{"num_hidden_layers": 8, "num_key_value_heads": 4, "rope_fraction": 0.5, "qk_norm": true, "attn_scale": 0.177, "init": "normal", "warmup_steps": 240}
Each number is 500 + 25 x the weight over its row's rms, rounded and kept within 0 to 999. Layers, rows and columns count from 0. Numbers have three digits each. The size before them is the row's rms in percent of the matrix's.

# q: layer 4 attention query, 128x192, rms 0.0644, rows 97-113, columns 0-191
# k: layer 4 attention key, 128x192, rms 0.059, rows 97-112, columns 0-191
q97 106:485502516471517462486484458458489536510461486464466518481502515504476481491518454533474514479474531501484490560504537518458451489515518492519500465521529542523514522502485517508502492501487493497453546477499521464503496499491525518523502507520475508491526462524496509537473497481472472433533554484484479556485504506528500484551478539509455514482488474490473495505513474508480505527474505525508485532466457527483493493493489467504479487517472484503486492541538530499540479531502511521522504515507466507455531507481516453465550459528523457476473533496518528515505512527524528500
k97 068:528468483503548452468493496504532497469478486488484517467497535477481475505509504532489524485522503521459511516491549470487501491531524507554487508545484451455458465509517501436483489494493467480495517453491468521453511485512535552499481478489521548447524502512508503509503470495468489478544522490444478490535537502516520507543457508499496510477491489495471534499510544485534545512504499527513508531481439458520511528524510468461491449457518476473501466508509536556516483511505516509500517513503495501498477478489484485487514492497514493513532510484529483495520522498465496520
q98 117:504497526503467440477478493483477485473548523498507523464451474475471502499504515490531567531467555463516502473497544486522481478465428495483491514518534513519471498534528487505482489507520499496481535531467562542516524525522498498546464455441500505494511514523505523510516486507546481482456472506533471512523485491538509534517489481488488527470471502514456555467507479501492490516513497511536538485523492498475479498502534512453470484473526510527450534476523500498506484477485514474489525489518505517484482502502486521508510489513471506490533474469497505541462498502499489481
k98 149:537467493498481448475477494463447490491529538476510534470454459482481517483504543484508541489471561488497510527527533454488492485493510506524475489520505482512486494534505471525466504530525508502445524503477540504518498493538531494539495457482467520477507485547487533503543470449503463484498515514520465499515504487543496498502460530492503502465490508455466528469483505492530489526498500501532535484493460483463498492486489464480441476513553541495476534505516499483487496482488514487483487472536487508523478467507539510482546511532462504492501520465517477529481516485489492480
q99 074:491490480466524520507481480504514533514466491495458526535527500490504497499506507509461530494526538524455494551543501496464497500494533543522481506525487482505512464503490513466524496523528470508500497498467492476491488491492504498526512485498464524458514492533495528497493472526453555472546529514476506478513516491462535492511475514518446504481518492491441522503471521497478537496498510482542524556483474486503557455475510472502491467522498508462538474497515551535534501521505503536504528501472490470521492509484484454450524478469504467490492540543551521527513498500452510538
k99 102:511510516492457521509500495535528490543555551496540444468467501472520523509485515490512460514504487483549473457486474505518496524493463490445535516503462538529507532476497469533503518468464518503492465551535499512509512518491473506489508514514520487537513530473505498515504515486550477497461469489522510512459473488491475520460496482465541511514504514550541497477542465509504457492494479484475480481510569527514451522524479509510501533488519499487517507485529475486512495494483499488530483503516531492514510499532448561505494536490506523534480445481474509509506484479512509491
q100 095:519494495520492450486489517439492479471522513495481539493486512474462490499519498481534550480492499476480518494472533453535511467462465532509483491499535470536494507544522480478490476511501504453470494533439525525469505534520505519515477463470461521508500530528501538484501507479535489456488490517490500491499473498548494522505478496515473547474486507503484525476501514531515500506487542530504532477517473494469495514511541496476480483490494530484449532470521498522477475511457484479455543490514485521423478497500483511533528490524480505494548501454502465504453508516503484547
k100 085:519516511493498470477466462482480459483498536456481519482488475484466495467491485499505565482453536483462500526544528468483515502496476471502489479520521481486522513519467482534479500509555481516464516475506511500520504474507513500492478490490482519501546511494459498510447489505511485433518510505480441525481518481510519501567470516486502520477511480513455513471496522545529491522511495477564514488548470503515497455494528440489479491482525515516477500514486484532525465501499518524508535503492495491512468513505484476472544515536460483490527509478517459549455495508519491468
q101 099:505520498462523511524534486522525524538465507503492459513519515490509479503495488511492468502556483485494499523524460558504509566543527494504528524494501487476502508509469551473510467496526507537560509489555475505473486500455472476476494521509492475538502508464498476499473527531520534545535503475501469529522533515466554451521535493471472494522513491506543491519497500497519513496526516488532479514485523539536536505476490519514540536495462492495517487502491499493545520501553474505512477477465486473517517510492524473514485506493524486507476515542542500447528452528500491492
k101 185:467514493488503534531535522538557518506491489537515469525521536534522474547506477528472466523534438498510487506460479537517518504524533510492530529473483516485505507463484529489534493476480529491541486528527472507525501529460477516476484538522542493516497499467541480482491523504482536541491481479534539475484494541470504500505525468523550499529513489538543479536521496472486480505486522512457495496483543502499482537507493549519538514496442485481498484494488485483489513507509484501496470517491508498476536528478473522510453475454549502523497509547482528474516484507504510526
q102 091:471523497455507518539528510553494513504487463549500485521534498553530456516494472527502482495532513522491471537505490532469514536510515466487520539473507548481495520508498517516528498490528497527540532461565478439503491477452477473479505512511518488499527482472515479520479520502467528539515506518515512533494474482468517475481547433506514464519485462547509465524533466478482539477496483473515478529496542512512493488491495505518493544489479500503537480463506485497525496465528540517502462501495530488485502509466530537475480510469514493499487521548494525498510496471495512481
k102 059:496483472514460508475507527541551539492543510515537490457471481523498486538481529495524510540522501512555473467479464498523499516498495528497481529501502531526471480511516467472508472493480501485500508504454490528447556508534498500502510544534503511508512462478497517441550527502499484484482499502511516469475491520476460541431491504491560480504486511506517505477495510494507489499486491554472518496477482503497488496500519523497487526493518500511478521472518535488469532525543495443501470480528519529464499470506571511502508518522476503506506459498522529475489515474459552515
q103 099:525522512489505505449486500492465507465538552488497526496493467496527527495485546478521518509456532507529493505501541469516529465485472503487488489496486487542519484518508468531475514527530478476436483524460511516501515509537472540482507475489515489492483499505482559466510523482545462488449491509497504489477452502537442508484469515481526536484526491503486517461507528520472442491486535519517525443526482520472450498516488490473446482514514501486481513492519524497506496484477518487445508484507496496493486498503456509513511520530455446485516482475503466526461528534519494504
k103 208:536482522509507471452469480473440484501519520453471540460465463455467524454485498482538531485467570491502520491532533467487491505505471496491459495528504481506506499539506479529466496519533477490459523501490517501519526491548506479516498467463473497486496516507483516502493485470513479477499506500518460518506505471545491495504474533483482518462505484484468534462471519534506510513473468514533511498534473502492490471486505459472463496494544530512483537504516496507496479486470523504506535481521485485535459469540482496483557519530452483482491479473510475549469522505519492472
q104 088:489537484472469462457490517502491533500498469515508476451511497527478484525513470497491492540502488551458480484509477528519463452493474519543498572560560520506476453511445505494483522500497471503491502528488483490516470479493532505506511511491491513500510485478479513533520507508528518492506472546506500521523457529519479507485512443537448502493456512503483529459481461468532518453487485469519501507469491506501489496527476523507502468489504525477473491473466518480503490522477488487510513520532532506475468461487553534483506471487498503476514507500511521499524424514491492533
k104 085:493536528494517527531486506496512556463489514543501459528517497466503505496509543516490506510482480457500548473513501494467552511511516524512499518539537507477520544465482493503490489527468516517506513474495476522476492481491507473513473516528503506480499492499516509511552450442503485525476515519513471459509513520491509505481507466490514508517522476541526515554537509491526533456536516503483514514475500501490496518442526496483526465479480488509532464511486468488511532479528519442539490527513469519528520515461506561505515531533534540559487451520491535505535496521476481508
q105 124:520529486479479503471534481476474481454515516478488496499500516524477474532516481470516515542476503512491535497483557513471451488498489512471524485499533456516436492556523538500530511457506500447522518518504569491467477518491502499509489492493497579497516517497538499483511511478531482508497468461493493514505486523513460509525528493535495504509521488507472515503548463488492500499510573509470529497494500511453506525477492508518505471489523510455456509508464494475512500535502474515467510471514504531454513475493500531492473483496529461518552494503524492475439464516511508512
k105 102:496497451504480492524511501482517447454533522506515514489513484537500532501519472512493495536471482515480523505512500483544510459484511518526491473498527492597473450525531481488523493497508508543524459501480500567484509514487488488491478496555485514528525513522460543517526499487476494556484497503492524539496483491457525518492546521511510488489469465522530490520528501515515507495516496554440540486496484519477500453529495482529493509485504485521519515526522560522461537504500512500475487499503488467478488484514487535476521503505528495519560477503526511466485472481503524531
q106 086:518454504513442523484466509502505483476501510452492486478518474518513490462494506469519480571457520481504503499537493487468500515504557474505454533492472509463484523498496464547511513487509512524482474469518490566482488507530505483510500503484514519473496486524474497487526482522499487494557531532501490480511491526470466500452469528473513464496516502508495472501494547481494530537514487547519535502476499558485551472470494467533503471510511463445531507478506507512504480486543484519493501512519426511520517534474483487493532533502505484511510518466507518506491525494464456484
k106 085:436471497514535531509500512491490506475516480489517524532526483528465518496540537504455525501467510539502478517470514476486515472481532542514508518525503481529447481487522513453524512534457506520518529462474479495492489525505481512469495504489504489508514442487531515503473491461428489532537518556511533457525507490469525536481496506530555493513465519537520507533481449474498502486458495493511526522488463511484517524511507481494490464513496500522480517542486534539486526537518494528500494516540479502500491490493514475470526488462477504447517517525454519525475520473496510494
q107 098:507499492484483474455522533466489493510498500475521499474501485509459491499488489470464522528463527533519506493528523466482512460516478550550472538511512460522496451514509480423528500514505495491489528476499528541499510517483470495523416499493505508506535509510518545477575483521514494493498490526521473511522502512491507515482480495528498503474504505521474485565498450501516553471494500469494532496510475473459509449480517475493478488527501514500450497514482530501471500526524459475499504492531506457508471521522480477506523524496500493467475477497488512547546497494470538474
k107 084:500488456477456463472481495444459457458521541463474501466521528505508470495553529475492534512477506509521522514523531471513500487502483507535503503482513521544461423530480504537499502522507461491478526483548539495507472507518481458535463490463499556472527473502534525526515463508500472492507502540469506515547521487523484520514466503535500527469477460515479507509512477453476472517471534534492516491513474500497489452504483506503485467492508484501490488474487477478485483511494506513498466502516483528509510484471504522445536483504507501536528513510551468522517507507509524514
q108 091:482496459540532497531482499502541494528457494520542473498497500512489492508492538513485484473502445476515500495471463511549531498492509469529528430478501533501488504473494520480520512495464502484503471483446484494511523482473554523465563501489526498489479475541494471538470489571474495490501474487462485502453515505525530497494510518528486504473485510507499478518502516536465473526505556514487510566478486464516460502492527485552488495487471493465516470530520504519496503504505530477506490550478511514529482485501466504513491445513474533500508505507461500479541517503506477529
k108 075:521547538475542533513470517512563494546449506494485458484525478437502450508511488534482495469520479485544502491527490532512480507518521536541519481546519524501484487477539487499469532496490535520522484530499470476494509548511517503494491510514468505486484490477501502494465525506513477484502534455484469536498506532510537543532526491491456505487534478546501504496506476554474507521484497488499532503488539490527515530500518496501517479478501533498484537537539502473540503529502523482531489478482493480492517471534458503518502479473521482525512444547470492474480464523518524511
q109 091:495460469501489455505520522489491476528535495525507500510471520511502497535526503480513497549475465505529522484474441521522491483492476512481541511462488491468488533517513556456492506527388487440485458550440478496527506504502541532508537519492502508501485498518528505539518490504514498503498495491534540534461545507517506514493477500559478479506488485469530478483508494486511482497494509501463510478450458466488470543498486482509497481490483492485473482524501488507499478529467489499474498509531491481491491519520498497472473497479495499458496479506531444490523511474494451491
k109 092:495513551494502500478472514516502485474505493500488482526500500476514482484487515525508489493492443482547466472482510500533461540487503495518476555510456508488512518487512497489494492467451480482470481477463552483422517508492488530567500511480486502507489448523495468447527490469539454471466524500513522460508489486502456518511494512500531497521523492504467523530511536504507463486453517517506538549509538478495515520479483502481496493480468449514486504555495453484489533513495524502450506522509490498499525533551513503490467506476523513534517495493471509504515520496491440483
q110 096:468478477489478510520492510489461529451534540500478508547512479502523535517500502529496497511502486492472501566553513478515508504504508467455486490506471488486528523486492450550494517504523452532515483531497510469511486473504485507515504459455477514506513501513477516529465535475500513519524595514507542496492465480541508453468480518498485487481533430480490500489463493494541482517509510469515515496513500470500531503528499487481519503495511509503531497503488470467498463538428535519483524504490470499482459489494561484472512530523512482508503529514522477481486527495517480527
k110 101:517519496484528459487498540483512488498558459515496481519480536464491502481474493497512469451530478517490516488477487490505478504502454496544465488481502512470505534512535512468536509500496465525515522484482508473535508533508527487490521489512491504476473468544533506502486474522513489512500455442478476501487483516516492495491490473504440511554514509494504528495548488520503471463483538516467493491514507505469544512458473493509529471474497535534512477504505471479495516549511514490477496465491491553489501522528496506507505500522497584504511529493528502466544484483438422482
q111 098:501474489527556495548503475475542485502479529479490490523493456511515542475510489517520521531514480462445462523518493475489458522509510449504495496436509463513512495478482502512541454495507530499475444442521489510508515496485498508490494493528498478473528531481480512488468463516488475547464489500473522553492483493468494472542495489494537496455493487496472470510518521529495504499482505517469520563515484522505464448496533501502471504482472497509528516516515522523491517517562526505514517465470537487462529501505520495491478514492460506470523480498460465481550483475512506503
k111 085:496445483477525532498510470512542483509470510500509517491494506491510482481567476492484528466496515492519464544485514459491502510471545486451471471487499486494479518510482503527490533505539529479477487485511478483483486528503514504522481499524485561501467502529534505471472506477449478495515513549492515501513488538498460553507509565494509490483487507507488526501499519527480488558462482519480499532490456478483494467453536516492496463515508498473485525539525518453509503490446502500515517492544435537491501488489472463500513479500499454467518509507461480523465509504530540529
q112 100:524525499476524533482500500482490508462425508446519489446515481497501481447510496483471503494537504506485515498558490510495466530542531461507492491534522527477528509527501497526477511500586512552505472482530535486503474497500493502497523521530481506479535531482483507474472527513489474490473515487488438523540534497497493466546523497463499467482516497504504522488519488513522497506508480491513521532524500539554510490481482513543497489467496541498522475463493502474528466465540511518527521487502563509566510524508507530491509466503488488481507522495493515503508477487515483461
k112 097:484461488492470509474520525519510527519478490551509524514527492523501518508512479536469510536498498518485459512434512477502485500500496519509483541521497499491547456491511484490532478507492523503519476481496483496493488571482525519507482508496526507467497523521517543511514516499419478563494504492469525524509531550488437498492535530536488474477463483531478460503491492497506492490488479500445487484496502501481500485498556495455495459527492483501485461472483550494501501556492522472510503506517473500496523475485504500544509516455565502489533497500464510492508508459497534547
q113 101:498531498511474515497509504438493481450490474501511526501484480504496492462535493478488520509487492467510488504465485506495497500475499440484501491517544495511487486540488531479497499489511525493494482496494458565510449443509523509476523492505423522478493512490525512537502545519471491470470536470491501503537503505461519466480566508495498474515434536529519412490523465488492509494497471519469510494492509522492519495474533533485509484473471493516496502494491493476530576490518485491495504508509476504483536490497511493527494488532526484473522511488486512487489468491573462502